{"activation": "squared_reglu", "norm": "rmsnorm", "init": "uniform", "beta1": 0.93, "schedule": "wsd", "batch_tokens": 65536}
Each number is 500 + 25 x the weight over its row's rms, rounded and kept within 0 to 999. Layers, rows and columns count from 0. Numbers have three digits each. The size before them is the row's rms in percent of the matrix's.

# layer 4 attention value, 576x576, rms 0.127, rows 106-250, columns 96-191
103:495516511477524488486516538524484496544526479512469495534513523510520482479498496555491527532496490480493501497505506520480500481515489476463514513478513524508514508495491460456466497518480488496507520499494475518526479467458478520494493466497472514447463500499506445543460513555487485503
094:533518523510503495524533521464545498509540514464488490495517520471487490493469540467526468505492436488501556509522511540494504498534556483462486528504495487513482497517524505555544475542496474499491482490504506500535497484486500528496510482534483493505498468459509467511491492536535455508
101:513540527508504470506471500528473490509494526492488509526523496538509472480509479531517534494527498509524436478501517541505450488474552482540500505516521467480518496501528525500518500483531461541497469517460515516526485460531472472536487498473530493455471472489501497502505519527524497558
104:506490559491516523516528492506515516510458522490518483518472493541493483511502515439467482493500475472541556516506450476509469461478528489514451496480494523491498458459518475511508509530479466522462486504517538486499480521503506488525474438504432460543522482511479475467487530519518494500
102:491488521525477508511498492466489466512480496515532451477519437486521497522507521479494500519492464476485483519528469491490520550481539484544486545488480475519474513520508477547485517521511438468527531513497474489470498507474448539507488468486499443482544518492568518467488535483469449499
096:531439518471499490469522497568507536494487478539488448497487514503507503535491430500541506494497481481515514509479506471479513502513502480510495539520498455525466504515474483550515451443495462515554492491490485452528551476490508478504487484522493507545538531489503486548473485520466467526
095:557524476509494507547511505520521541521489503500514548517506515515509496492493462508552544526453471487506506484516538477480480524457487490493518481484500449481523471520491530474471488517525469526509502499496466510539506483523507515497497532500467478523501510498492513494538489504474515493
103:473514514492496451509496486510523522493548524482519487518464535497486478529484496486514505492536493512485479499498492510500462538458497492499525485515480505500551460497545496531529477528455522538473488464500483495494523464502513493507516528503492481492519534483485500549474502480465462488
103:484471474560495522541503515518457514518497480515527503489524464521484513491509467532508489469475485499531505488454501512517473515472501490506508527492490542536488531502481557497476498497481471470480490503471510528539519518501479475490523520481521473533496499507528472484458511489500486503
109:524507469512450472496495496478505476524515492472550533496510531531506498473488514473495538490526445449512511517511498465555508522473488463520499520491534496490468485518451513500488507508461449478476496483501481465454513536499486561464494499448510509532526505501574524467539509463501501539
097:500540498508515493499521493504552552541478527515513524504489498498505487482510488515500483487482530498458510508506484486478529469508518508506494535526434478455504506528489475496517509503512558530502514509538474488502529488475536487458498537533492502524498480508539503526533489465508466500
093:519499492491476563487473490494461476490492487515483487445539503523544501529457508487522539531517520496496500439461484520495495495472513515496483493503494498498503494519530489480487489524491527492526552513463527521489523508492531528539511473478497472495515466477487508471510488526525506502
098:518533554522445496463473441515533496462481550506517492476527536536532486486507509531524506467506481506503426519505530516506489497464472509478502492437537495505511493498520532473528494452542524508492538505519483518493485560501530554486505489509494491495472494525503498493465466464550480471
105:481463496484496501525511541501524469446525488482524507523514524504483528490502515494499504484510540511529499516499478427529481507491487507503542520485474541527561483509495512472498532501499513511542505465498515503503509486478548535493484524545535504485533501524512507496516520514504526460
096:526485467483512537484471493485559495499540472529511504448483497501494501491484502495517512479527468471415487488463525556497487531531503487508496497487529484457513496528553519492474495513506512483480475498463547485545490472532505481475464509487499529482505447475494492472481495504500477493
102:508483506511525576541509480500498463528495518515509511476505488522524487564433484492449473507472495496470505493502545545506512518489515487513498480506492491528488470516513468494515551473516475528514439490516515539533534530504487548509533475506529531539488501488492491495492475532491509504
097:487516542496546529500508505507504488460486520466467496502499525521527524492492508504573519505491478500475502526500511492521517497525478524507464464521488515510488479503524518484497439465482495503494498508451499463523512502524490471515530526506498469484483533480540447485451507538492494508
102:484509508513520497477527532519515497551545446482488503534477509460490521466509466468497473512508477539553504505495537460503520491518553505510488506537498452484483499477474503504509495476508480468523506515535477481517475502474497543509461450502496523507543482519542469517474524503468495546
111:467452504531483492541503521472494449470505519488457497451516502474521488518514494506511493563500522501465475533483497457490492486527473508511472532451508497495475555486496486500542526510520521491521491465483514481481546481512517506476471489477499509502523520525500488516488479493502501504
100:467499414511496475479511534544497476538525475477483502508502484461491469489515443493466488501517500494539530561491484504502500488556484525473523532504502498485458467470524460499508515556533485478515518475485506495483483474499517489512513455486499464441488486497461533487535514495537500526
103:498511493510506525507488538460495484517536512434508540526517501486479503474565463454511506543450512500499541494504493481514503532491521502516476465449523515494540489521534528470502516509528507541485468449533500519463509492527479481499513506481531504513471527495470492464508474504491533489
094:534502515518503461481448495543500521548501466505514528482557526520495498542462491520501463534538531445518479452490506546489482511501527517512504468491489532464487526472488507521493509486517499485507519472482479523506482496513550510497508506492501509462478500473535511530508507501497528540
127:512482497531468459507525497514466507495519501507507493467523516511526492422508458441527492549483460486466466491502516538457492464514476457476466494505489491462492516476438514455528477529490449501475525508555503498536498488452455520500551527527529553477494468452528539488505526502484480502
110:455487496448557475533505509508455510472498460495486519507516506505535530524504446522499521507488457498455504482472471490485541479506499497515490498506528539499512536485523490538460485518476500531499513518532481524504482475507472470542449513508527486496471511508534460456488509486491505525
110:514536481529477521513503492480517470530517485480494513479458494521501512463561527465513473482529492539502513543524467529472499519505467452546523496482540493516488503470524491476539514499486520506504457500492527518492463445522553582519488564543487466517531560510479481471521485483499493493
116:509561534501495479471502522474513494532480513502495476480475524460475537499534509479512520499528483473508479526491497504516488509507530519477546477531464524494482528502475486462533482507519502488452498460494508515529518506482532480481496495538528502475473490508515474479534524477519536490
112:492479510502507474493511494528444457532470504530514522517482506493509455524552501501482494511478515514507517491482549500537493498493494497518490469561465498495516481507478547521531539474466551472511503534483508498517490502506474501527526467499465494509490534505505474479507484512533489489
108:496517461489484488579532466532536474501525512490515540482503455486524481513513479483526475476529533517517516470468497493505510522454468500532474526472498474527492505512504539476494504481488496478506462516485482533523531518506473474483489485515496495547492505466521530491518507507507535462
115:515503501477468452473498463434512496549526493538510478471544484511489537511512495500476479525468502491529455469486485485494503502483494491506527504457513493495531554494517480536490509507524484497490470522511475473503465513508523516528527475510478436486504503506536546490516525478526505503
117:555529491490482487528507493521461520477509514498493501509541484487463483505496490468519473490482507481524480494514528500528514477506561489507496502488486483505530460505511496484500525506459485490498482493532486488483488506480539469480499508522499440508511534497491510503530448558501504514
114:520512493540507483523503510523476509517509511544482547510484489513513478527505455479517479523510476462509472472474500476497500478475500441480470497491552466505552489485479532520506497438484533507495506497505492551493496461532489502504499474463565489528473546506503466548526467504497532513
123:480465508506478441526485487499533463486515517471504489465493530500484507496536507455506486525529521505492523470473477502556526475563481499487508473506524492529476459489458479526544501458505498500502557505482466484483437503486509487516561503517530470526502530528483538521504498463520475489
123:500534472476496457535496484499474508527523489498461495537519451472497506489476490495520469468553467500515461507468506524505501516508522498474486505497446515514514523519489521570506487485515494507448477495526548522473505482514538492524516514480529451485523494514544490553485491516498487580
117:484529491451503471526497486532465507561468480532488523511538501479464498515540528466469476460481519488489502503490484475491508496477504525538486440499477486457515536497509491539502460483494546526526475539516521537550472512488483558466482519527496519516514516491479470482542473479489490467
115:481509512504532459456477518530510514499482494514521480458491514469524458484521540515514538494553495507455508496496523497522464474468468559521449494534481486480496504478492545508475509489462510477551478510473520454503478521496550495494491497501477474490503485482491498475470477480510472490
119:548525520500486513514466470538499497473507531476467468518492540463533520499509482467491525504517469512507538503498487501502557540513510475500514494499522488457457498530530483515543525481486553513524460491481483526466530491522517491458476516481477448486464475480471468522493496477482452522
120:493493466509528540498479491477460493521511515493547491522505515485505514466492530518470484481508474485498459525536488531525471504518499508502521485478482486494572509536483540499510476520506508484519499470488471474500493514452516569513487515543560506503499509522569515468535484523509508465
118:464457492508508510489519538485457478505486460499486467512461463449499488488488538479510521483467534465513538508493493500521518499497504486493520498487483527525477525498483579495493477558500486535506490474535529505478494458477560522493482465528475463472495471479490509543472494503498546532
114:498522502479493487482518498487512487485516492498495471515473486491545525495494512509492550466511480494500520510499524502528514468458501524537478436517488482502482524534454529521492478441470501516427531504516520504507540508506510470485486498460558488519499524529506461508509556517497488488
116:513514469552509518550491533513450505530455439483482537525496520483539531517525496458522497571491478459475470554492499499450502508500457488509501513492504442510501510494455469519478498472471490479531517530505509497468475480476503501530489479512477475517430545508490506503521503497490500518
112:491500558471474495453480492487509487487508524545502517489492457496483478512458501522458507516507497548523465495477555531528550533477430470518501522449503497495474497508455510514465502490530513466491503509469533516491521487512515463537503492474467422476550503471478568492455515493487484487
113:500525488490493449487495462490521489484469480487510508515527535505499517492540493528504497489528502482512482494493522511491491498509480501474509501509465499551532462482482503464505507531498518528503513497453512431474523490489507509506499515519514509508538488512473471530505455475510522481
120:502496465514513509518487526482491479467540464471523484493469494521528503513518483486465463478535469453486482509489467502465506473468476539524498516462490440480507499504504499540534504504565506456514493518519489520541516491541516521554546518486537519471496507499494466528494467528469490556
124:548502500527529502486505513541502529429521458494507500486521477488497483498517547531487439470516533551510519481506502483511474518473540530493513519504503491504494513507541500490513515504476512539530460469504498456501486512480522490445449494508426563510522535462517517547524465514532475525
120:486486527455476494489524493515517490530526529513512499506495462516473503527495502453524519561461483515509474486494500496458497511519518483521471521447533482471477534528491514523465508517510486547474507533526538502477472497530517463538490523459506518487529480508511505537470527513467512515
119:482517479472482423552520556480504511490522538526504480482481545479525494462482506535529511503497480458489458444529533486517506523495495525532486490514530499545490498490476506525487506518466510478533495510528521511462457497495492515497457539471454486488494501527504472510470473535469522511
119:524483526495495481470533490510457490527487462509530490493508512501517508484495532500519501445470481469471496474520533478549493517504486484565534488523518500520501519514506521539507449498543489468475501474516448508491496435484501515484522518523523483501495483490499491488477519517500502485
119:530481475533499466512466502536532510492490511496486444509511548485512533499531501486511527522473506494447483488514511550516523470467473462481525519496493487516542495484522496459478508498476524442498481454508491493483469558512494513543501457526522483538476484506506505476458530489454504529
117:514527580481535509496523498506507491489525528529541475493438496486523470512493446495485537512548506481495497463545495508563487506492519480493524521541513470530500483496541483494475510514515468478486500503498489525484521475500523506554497480522542480495451505476501538502516503497469486505
117:492550465516536460558535489519496503520512490488490505501536494486495493499471452469521458493532519504494524496506564445513457463495537505520450530532494460522485493515498539515539534480495459510483524515503531498514524497456471512491484514519475522489517506474500497488515481556493469487
124:504517475505476509504505467489484485491457519513481531532483471485494487517515453496561442523532478465491487507537452492537523510483458538452492542525495471501491532493505554496506515484498554468499483508504491476526514477543508550516504479511583460493492530489474479463528492518522498504
117:464534485456530445529507523476496478483545501493478527547456473513508478520486479483532477459476471494534481484464499501494495549503465514498481497480503546524518532526481531489505528533501464478484508506475508504495488523515488475502499508496478449486522523516483486512527470486485501510
128:478492523495517521489530525544515531509515494457513450524482510493513546501473527490481491532490477471514492508530463501455515479475513475485538518504460472476538523522483483506476474458540514474496522494497521497465456529495536516554513497468515484462523491513542471515495509485497523554
121:541512507488457512539485496548521495547471473540486481481493496527497479522515490488477488482494503502493514489530498514511558477501498510522488474477485522470511475496498473532502520501497504509505495520508509509506487511516528540518491511480507447500506505502457478474486527519511520476
114:552489483490487474479488452519528476492494559521484514497491540463482494475453455560520531503509470519505448524486486498519511536526532494485507493486478519495498515511510500469502520511451475560535474527505515486534519528501569485524474443502506448524500508503502485509520484496478490513
127:525491509537501486536525517497440549522505526561516494493491528479505521518545526534535480523525496544470506524499531519503503488527524493480445499499518482499501539471504529496519519546492486515514540526472516459552551477462507521476497488505503547507534510496549543496494473507494508528
116:514530497523504475504484515505495518506481522517513512502518535503491495487548471476543536468539519527511504462504478518494526530523470507520484518466485494517461465460502508505497524542516488535509460523450489523488522511511489508459532527494484501495472474518524462469525464516486496474
114:512505505473498527466479507495506495501502539502517525526509522505494552527520497460529522479490494478496513545499477531516526496530490448506525537473507486477507522508525540507518544553520456502523474515477477466465487489483528514536499497492445513507542501509536489503494501474471489498
121:537527524538511514488518471537501505482483510510557490511462489516507489511570493522504497465499525528501488514535472501547504493476491526510524442484479475482509490492501483493511515496513486482508485467464470481476504513493488517502478496497490484555536511473504534473498515488522508515
118:514469482501522488496443502470549520480480508449462502478528505534493553481487461482515513492513515492470477485505542554511506493544528523507461516515474470521513492476486476470451472523462464491521460490514470520478450509525500470535510522547517459518466481477513523498477498486492463518
114:487529521542470532536450491512517515467547485536496470520486468481494483479473511502503536450518456445501520503520489478461519489492479482518488541520524514486534493512506557521497458489514533489532519523492514486544476519467506496520515506499522505470519501482549474490498476518504481496
123:476479463532468509538503502552456514498512540534482481454493517488501524488529528507510527498482519501516491495514471514498518535549497492521473493498512498522518491482497505477532459495512472501452480474474542465536502484492506525481513531521509514529474551529502526476485550509502512521
123:474527509493456480477491469467470516468522482475517523456515512538502514475483504472466481471488517507493484539499484512468485503526485483519508492505537484508492501514488531506464548488501523469469495516522524492480534484477488519477514515490522509480566473490527498523470478475507453457
119:478524549517521475462478470529508495541482524534498499542510507511508493498498484503497556511499460466456529505531482518490525513501472513489551504505470544487545505490488484462483475525505513513474487478488478503475478501515507482544461462442511465477499501538485519514474499485481502517
120:523497532559500473528546542500499524521484486490507485491523497488522502477522496485510484507556506493509475519494502499425453521475496476521498512495493481551511530499514524508470467471488504485516561531478534492511522536461496511485494497511534489519503549482478540503482516479484538486
116:491515533447516505489491495502463514468512552494511524524490488477515478480520467508483509486508495491474483493535506531535504504519503507475497477516484492497531543538505490476482537527477523470481490431524515490471483488464494512500523502524483497548529449523494483502471514470499485519
119:502466478471485484479457500537468506499502485488537459477510547535474548481507503481501495501483525462479536537469528441520465510498485539528515485507511469531503561471468484522537450496530476476464495510507526442508497480489501491473518500496529484526474472493470475513459484510463497484
120:502552498467517482524523509472473522504487508525472492519549461506505537483496465556524476492493469486462475496481510482458550519475498508502494496496484493501527484522501499475477491525481548474504510518496430465466486486517480509537489522483497513478468455516481497519479533480501535506
124:518506483484501529505460489473500455548507517486470517479536464522498536508507489546550492459525477436488461500492508496515483493486490492510463493523494505522504490505501513546465496444483508504497508516527554512474521460540522528500486487481506389512532491509457501504484476489531484486
109:498496546457536458499492504503455462517526498501478544484489460506509498489517514518538487515480511531504522520478454542497429469478501464478530517508476494499508456485493543528497532521512488478493532536511471474467550472465511492510495502525518476522559509499483566525483452449488523503
120:463515499533484527466463529486530462527493494458514522540496479535486473523472482544490484513511504510512480490463497508472492511502535524496505516500480518535536480504539483508491448477502508531493523501500519489479521525517537515518494518516507480516495495511544455501453511514478509482
119:481491519462496495472454499460494518476567498521470470512526542544490532537493465522518530522551525480485494514495451496474521495461526505472474501468433509502484488465478513531482519462478504530475501488532506541485478513503535473516469528517528471492471479514551495518506508480539518536
120:519459478499475508525511497518545510514513496536522497519484492515499497490506471471530539500440463507515502517523475481526507521524495447500532508456489498459512513490530526472495501513513501569487453482477482540498480544464473520510481497456542514494503506518500493497506499511486505513
124:528501494522525516510526535432473466513529505515512515499480473480501492491460493510515472432472508472480483513510450502467490516541531510540523560455476507518516496511536492520450474512509480499534484484506463494492505482450460483472494510493476510539476475542483531496494476503512508471
122:487456489535476527486481462547489527480514458492479483504536531487516510475503475495549463514495524495526510502496504515454479477483484453505486472504497483491487502456517493524495496541500492512511463509452506495508515480512461465505532506484525512521504505481547521525483463508478507546
124:414523516467491480514489537524446490525508482467512521485481478508493534524486494510508534529479481493461499524533513518473520485515528470491491505466538511450535467462496505496497466506522445512499483506535462488496474492533496499546477508509505476500511472508459493493543517530480519514
115:515536504478483517504487496522506521523511474494531497502497546500499450514510517494490447465528494484469496529496505514534476466482516521514505490517543498491509519469473448525503505498522476440508465466530514549502512513511468520489564503493506485487535545516532479531491522496505477496
127:508478508443492523491497540461492491479486501498505485523495495502512527515471452498485468473434477541498503549512458432529478545472506494487459503496518508456481535512517472541521515466520493513497503456501468486550502503523510500493489497506503515445482515515504490524537493499504507518
119:484485481508497503520508532520485483464497505470489537455491466474490541476472529510518501482525511471511506500494500506499497499460489528513438540504478506483507477458527518489472487489512498515496523543458495466474530497475474545497479497537483480507472502502502537512562488474529495462
117:510446472512487454488519499513492504463518511493532498504454459514501495520430502529470449491495494515484515508530475478491484479472510489509507489508516514443547525509509501541489487519498483537496512478511497521476515469500501510478527502479470517533481448518491516519512459496540490492
117:472515492495532525478493455495497472525500480512497511501487539502448504460529482474552476488521493471520510519489474496520515520458472532458506484518507480495517548503504489538471523478487537457458472522451503500495518518529476497516497532487492502511521553514488487508459478481485515493
113:490514508514505480500499502539521492526450475475521533513523550484490503489475507508489520539526501431485554525501478512503517495495503447491490492520537478463510498490482556493545483538497459526480524518506530497497526512499520505502520523522463500490473449484477535500500468487502484486
114:494527531504502494534515521527493465474540509519481492550528534488515476474496496486469485488452499486490507535529511547478490471501525494518519494504484494521531489476498468473538499494511502505527542515505461458481502489487500549550481456518500538495486487490536472484510445492474505508
119:493443527513501487489511513504476474454484458499528481520505507464451489474485460469460494528508450504508526550469525492505481492469524488524521466537490505478516541506513514513520494557513539491501486500523481493522502480553567491502472504499469508496485507489513520516529511477493539489
116:509478469551495517502485493527528497465456493465488520480509533519511530520499500458528462508500524547531524508494492503538469535491464523499501476503489507497490487495496515486486481516465521543509483521457543480514472495525536476514463540492510554498544550497472525477498508516570517525
123:507492509502469496476496507502515501506531493479470526490461488524458490525445532468529522554540493559513476512447451472508506497505465537487506483526531454501486521489486466487489502532470517483527520496485527495480524458441501486520538501482532514500488533525503494504513449450522538470
104:460496532482500501508496460522523465491484490539438486508457456469459480460512479504499473543502490518493525468502477507507509515497512476516499505539517483483524458527504532496456494495510543537510534551458474469518508477465526525512504499512488484483520496513519512508486520484489506515
105:516501504483521501470504491463498494505468512537476511505511497492488500512517492478481491485478510517476540512493514485500473503514487489479506465502474499481509532499465467469546453487484456489489502501545527521515544547459434512496508446491463478493495475476492496552493522462502465473
103:542478524489490462481476468469480492569480486489492494460505464513476505526450477451520512575467493524476510449531490542490460526524498455513484485474499479462533489493457486499471501502517497453496521487461490512499522507508538507469504535503541508490542469502477465485485510488545522486
095:447481509489504485472474480530506494463490508500522499540502490522538497489471486504505467475500495467552499479504528467463504482475498524473490487485490501508480506484513487500538465491473501478523489446496501522484463451529504478537478517496512497502494485467539502486510495513547530500
094:511508519504503576494513472459462498526490457499500500520536463484518521467512481527519485517505497493469504512468494497501481513508506468502505465515459476486533512549508492507512499459475510480479510497511525502494480561539524478520459521509444493516484539478549481473491459502496557534
096:499495454513537480512513469492508479517528497497492481466528494490507472491485496483506508482513482447492502504512476511471486529536532491458468503530494497477469528528502432547529502545489498493498506422455512507543520470505486496500527545494529514480519556481516482514484478484546519479
105:498499475467481546488492554513488497471482489498500524491464479482510454472474529459531487495525527497525495497504513504496476489522497498475466545523505517409519509508475496510440554486502486495490484495485443505496495469551476493533471493481491522489558470524519482496491498498460481521
092:517529496517453520479497482469513554489478528533543522502510514542514486554512466527481512514480518489541494506510446511484488502510507489482513487473553491480502502500463502465535476453522515481506491513520519526491483503494526524476518492490471455481521485533518500516533504522489457511
093:477525511491494500502483499486484551534509507446512481526548538500509506498533508511523529520507515459499503496520494471476514471503483493504505467503526526541500513482484523515490453507477478503464501515535522512506499501483540479518526500514487553492553474529488475468513485474538540535
092:499535489514512483507490492541497511530517511507479493486508476500502521496506482508558507471535456491518507515493492512500514531541570554469530475450469507477502514476476535480479482477577489466493449520502513502525470504487523506517490489504489517482501484489525460485475523455517514505
096:467497480492475507514497529510464521470512491547539511518465502554532473527498490514521492478454475459501527502496450527508526487479499436483450478516502482462511533476500484455487507483480504506471495507467480495495459486513487469560486514461458477475517515497464494536458514491477549535
094:491521511523515518504514530505514496508465474493525513512503466448507496501496507494525530509497544440494494489447524519516510498523482522492489497520532465544508537495547462532508507466473506499471490503493486519513501506510559471520498527477497499479460482477517523519447515507508538503
094:512524541507514560509505448507496459533453465529517503485496467513516463536492523482475513516517498521546512472514513459532512543534501486525481527484496514465508501466549496514490467509471478513524510504493441516488479510506499554458499501487499532547475513547482514471505515501516514493
096:487468491496506511446512477479510507525469469511512555499510461507484503491490448525505527486487527458454557525480496522467493511529518507530529473511472517499483523488495474541490483503484491530523492524487492500520515483512499505499533512499515525494484558498480521518515472489506466495
092:509529502523471512485517559493481546521511492502478502513488506492506503506459528489523471462507543511509509512481490487517499494512522525508544474470483517547490492421475496527433478543496523482529496541457476465453487486511497507491504489482477518495538519485493476543501515484444543571
092:447505527501492518484503513499467531505540533518521521459489530509513488530545530485471514527493483521528513474521504507502473446532475501550537459464484509475531490503459494537523528492512486521532470507478469522478495477494528515501497524538496489510523491495558495476491496523475493468
095:499532467497465514518502518519498520506520470506528495459481501515500490543500496529487462484509486475500519495457523501504504495486529509509478441458531504459465487493491544534497475496473534493490527512488544493466503548515450509495474496461538506489521484442482499543500462469527459499
099:489499551466478447509497474494518479496501492429498495511503457500465554463487522481529557513498517486489445496464504562527467519457479485525525467490493513461504530480535499492511527536516507483478494472475505493524521560453510492493511486493505529484512513479531506538524494518531494533
096:478517502507566539469473501482488474454536516488442510487504469544522527503481511489501535479488490505508534484486547515502506487536487520513490513467534510510505505537533464503477517551509481507545472518512517446524532563513473481543507467490449507504537530502510548480489468504514444493
097:507517507480478465519495487515457434530492493446519446477480512520491540498459528502445512504539453488520471537502487516519485553456511502492557492512463491533492478491549494472460505501532507466537499495497489502486491480506518504477539519491488488510497526481536467532506483507462499495
102:534527510474519501527491523528483501503494510515507496524510542485512485503485484511495477502497502487503488517494518500471505497514500567486536510477521493499530516481505514498483476491519505527489496543502490485503463497518485480432494490484525429499493493484477520490522504451458535444
091:508510483531521497494551475537496505446496454502448511508458537544484494494478495479557507459495480462503515507460494501534496509510491500492523474547492506529469494514496510515526506542475438508551466482487424519486501483522501501529472524465465500485548477552450462518539533506484442465
103:525466490522537523506488486529481500500487508527534540482499470508508517480517509476505443500497537481502445547475466466439478500529471470505517499474483518536478477515490491482543505489503486545439508465514491504450526487487549440513522473455468558530508517503508513506530499531521527514
097:469510489521517517500521532501496534522460485469499508466507474481520493507474507504448518478510507508491506501535511518525485496517509525485513483487460470483516493512481505484535469492466496503522508488503545510539550503563485501485484440514534498500441526499487478547485555486500479485
095:481455499527466506491525472525506475483473501486504524489510493498459495527536515520527506495455508501476509492499441496526556523496496463483548479555446463529513432512548536516486468510531522461494487496538510509514526522468494481514494459465541521486528516496533500472475487473517544514
094:467452485494502518483479540519525464502478484499479521473478455513518497485528507532489504481499539485513516476486512526543529500494520507493517498492456458492493502531466478498506505463485515515523497519462460539449520527526541467570486539483473474526456528535496517504499459525513506481
100:463518475468517489470480514482508524474492508505483469494496524505452528504491528491526494454531517435500470506508498489483506513507517502475520471488505524513544493524474488553533487528574509473472512538505460478501489525488534507519483522509504505469528475512456509470510485483526514491
094:560510546503518511449493546495493532537511504491496496477522493525424494500503523454507503507508489473525485479497503524526537473474495525513515533496518489474562526493532458548484476536475505478531520506457501492497487529517476487517545505515507525504468526531484457455545478493488505464
100:468502475503465484458483503491539517480524499492494495490461519537525535511500516505499479500526498475505498516498489525471489492499506507448525533487498490516515508477474474517502528552481493466499502523489515478515509505488499475465525497486525513456531488522536551472513474511524523495
096:481478526485504496519483497559501485521486480505458473458523550483527510528470530491483481504503495460476502511483492513526531486504483475524467476450495495526499519487497507495517504515497476489486534474472480468506488512515525515501477519499462566435484472536530492524546497485517503508
093:456490481490505482462481520520472507489492498524514523520524462532526528483529544516548483498536524494504436535476509548477500523485488464533521485538504542504499469474506487516528484500479495495490475501509515504492506474502523542526503482516468480535488511523510474510494509489496472526
096:473500486510493534500541487488518516457510496500473487501529505497482493516540549507475521495484527504503504508508508509517520484535501509513533464464488526493512510471460500513494486490494499519514501488530527530509492496499496544519504526538511493508518511500512516480497498489497466494
097:487494516515514511491509509503508552488493493496483521498520464509499512543489483522440487533484485530489540552538439527517521549498525478476474495473490479461508540488482508535507510506508507477492472474486516507482508480494513533524539549503524484506504506488473522447515507495474472494
100:525467500473474511493519449470506487475455482510508451499495503540523481493488503499508488499520502498516524522571451445492531492493524478504480520504496483482518498511514539504451498475507506455491469495505464509469528517466503529516507434480501480505532525486522514509518476509503502497
096:489452484512478500494501456511534495535479511479537509489497483458522486459523523455520538504465476522488497474501518541486514505525483516531491471477476514477534504507552497480471510468519543557499511475449514522518496482485525506427471541528496493491506493506495522497551525500482489505
100:555513479533456504521531418536509534508548517492491526476462494514477542499547486524526538445454487471493539466477496470531503538510512524495502485520473554499540509496505522551496518509477486493502527498468518472502516514541445515447541513499500497520532512480520464494542530540512511473
090:540489465455496488500462503520482535508492472510507529456480504480532479472507512507479511507519489481493480509529496486487466475488487550499538531518478525557457491534495492481503524512487530495459495461492479489503502541538532477531489560455541478555511514507523481474495528517490516496
105:530538470453548506512528515516492527508490535495465529463501547492538554517494477482478480452507469470526494507467487513493514518503510519509552461468484458534501510507498471467526448474502511514495483472480522518464507502507503498485502548491482495505513501440499496480496494524517511561
092:496463505491499490465497478543516472498476480501536517501537458496500480518533488462561497499472550488483521515490521496476506482491487485523499463544512480448466514534486487482492520493532496491477507518474478498504559539485493477489549529492489495479487508455535514474487493487521511527
097:545542527514537525495447461484559478515506570503512508508512502519482513480510491488490504500564480511507480541534526512525472490516511503515448462513518523497510495498500485453515504496476525507461529462558478507506516514462481449520507502526466516513508500536526526505459546512499481511
097:491512520521474524469517497486496530512470453516498498473477464472482481487515488480485460488507512463500470497496502499504468517428502484480486530495502501517519545509472434496519520525482500484477553491437524475484440494497460479494491508529511493491501467447535517518457504537523537537
099:488472502479475466485529524500545532508538509486507502502480502454479496489493523479501493484533490492488515476500512506537516508503452557503519482500518501511514511460511512539542509456484482523490542480491545524499523481540503434518513529501526497487476462523520501493497446465480510499
096:465528535522528511521500491545506487531490492505501503481510514500480498478482514533502473487500502514488524477515524506516482467475474501507500480512495526498482526538527538499496445489514440492503484487503446523479518515530537543460507453464521505530495543503504504511507501498484453454
095:537503486497482467522529493523469494513516561534544548537519466450479516487474479484531497526448529516497539471520535544531490477523429499496505479508533488529501486521493509494520437496520484531517526468572489503534476506506507514496471465538535469481502489534511467501466473528506521476
098:459505499560463529480504486496489460524540467515504465475476480497498482479549511507505509500492444483462522491480476484483501502503533506518461521450508515495524544501526511479519519485504508494490547490506477487452484487515432496510508453517486492510503457474509492517482521498500535498
101:501504495565475519502519503518505485511468482512451470526474467503474514530514523456486497468473522533506551529500526455481506524501548530483511542505476470467462468502506464500500510510497492492510509437465513489494488449522424521519505499486516513541464490498522538473490453451486515538
105:535496508512529511483504486521527508479492499523488533498494531516514512497442478497514479444506465457488457518538517485551516540473539503504505524497513529512527545484496528527491502523486512518516509525467453471477474503503511436466542536496477517476528519483507477476517472471475511482
099:476495473534483452505536525475498489473488463509527489509502495518480506521527471495529485512496459552512526508520478500544458507459527491495483493554478490458469507482523496479492523487496484482529520530511522492489489497518519503529504497456505537534472475504534478446477484491516510537
100:519483510535444502520446518498519510506506497475513496473520508522504504498504441524486522533536512464515517495540504480515490474489479488498533511447495507472512493543526490469516499490506498484512458496504502436465500487503468500516501454478471528519520529457513506532463507478534503532
102:528530498521521514499479508519485505534535500478500502523491521500481480530509500486538513539496529522510436530484479511500504517544511507501539523448494503506488477516493510507505524496497493529483477466534546492496549519445502501488492517484500483471514526529489500466566581485469495454
101:536498483529494516487523517494515495483504519477482462503509517461511484485471531504518499503445518521477576502511469499496482484489501480511453510508493515498506550524530510504471513501505482485509473469509531513540497506489504492519516505514487524504505472461484549462512450495502476502
096:436491473500507503472497505519546431509412495528489483519487481496522508492505521493522528488518512504465509522527523505485510466519541532504492515507472491509507509511524500490523473507554513517523484479457519500523468492551503479504499482511501514528488506522518497494502497502552499510
097:515524465525525493514466479500494478481473460468494531502496523526478484519490526526540520526487476524488515522509507469523456475491462496498505541518459492473546528515491509511469519541519543495524510486481492500491473506477502484509486482472517553510479517493466529482439527519492522505
096:496496510461502488490501504491489530513501517521502486445505481435503452467419527499458512477476511458488506477489494489520487510515497441479518566499546475488503494513533512475469495499481479483482493477491507493494479490482533517496518472512525515498504505483455481500533500494492467538
094:498532512494541523486500491502510536519512524517516504484507529523455519473498475527510470534490492511486516487516516487470487518549492485491493499512466452441470473489500500477497494493453512467483480512475477503518475534502461498475476527517482477530480476480495502481489457514546498469
095:468520471467476503509474480497494465506517449510501502487526485502466469485477514494527500489472514507522513482505505524499517483536489499512527487460485521528473516472481518510483498495478489532529493487498506480445505510528505511534518510515466527588470542490488518508547488482531542482
098:511477507521500466557493477432491539478460519509476476447476514517515473504517540507495540464528498516450447531507542512482513526537514496488457507506494528483514508496497512485512473485482518454485537537503522478491500472555514510485505505478504519478480489488514522527496541527503472486
098:478482507497506545491527515522498491527461506491516471452517476498504516499497486538499531462477520498497525509470475501483452460524493527503507485482504511503458516564481481512505473462475477500471504496515489514463491489499501523561513491446489475526476499530517557535518496547514491469
094:541515509504528483492516511501481467530506486549457497525490505464467500503488485575541528493518514541506481467480544512444504475536474511499537522512532499546478495508478556532508541515507465515504509504505543510505508443512490545486513512482503526474478505482494488482499451453534502549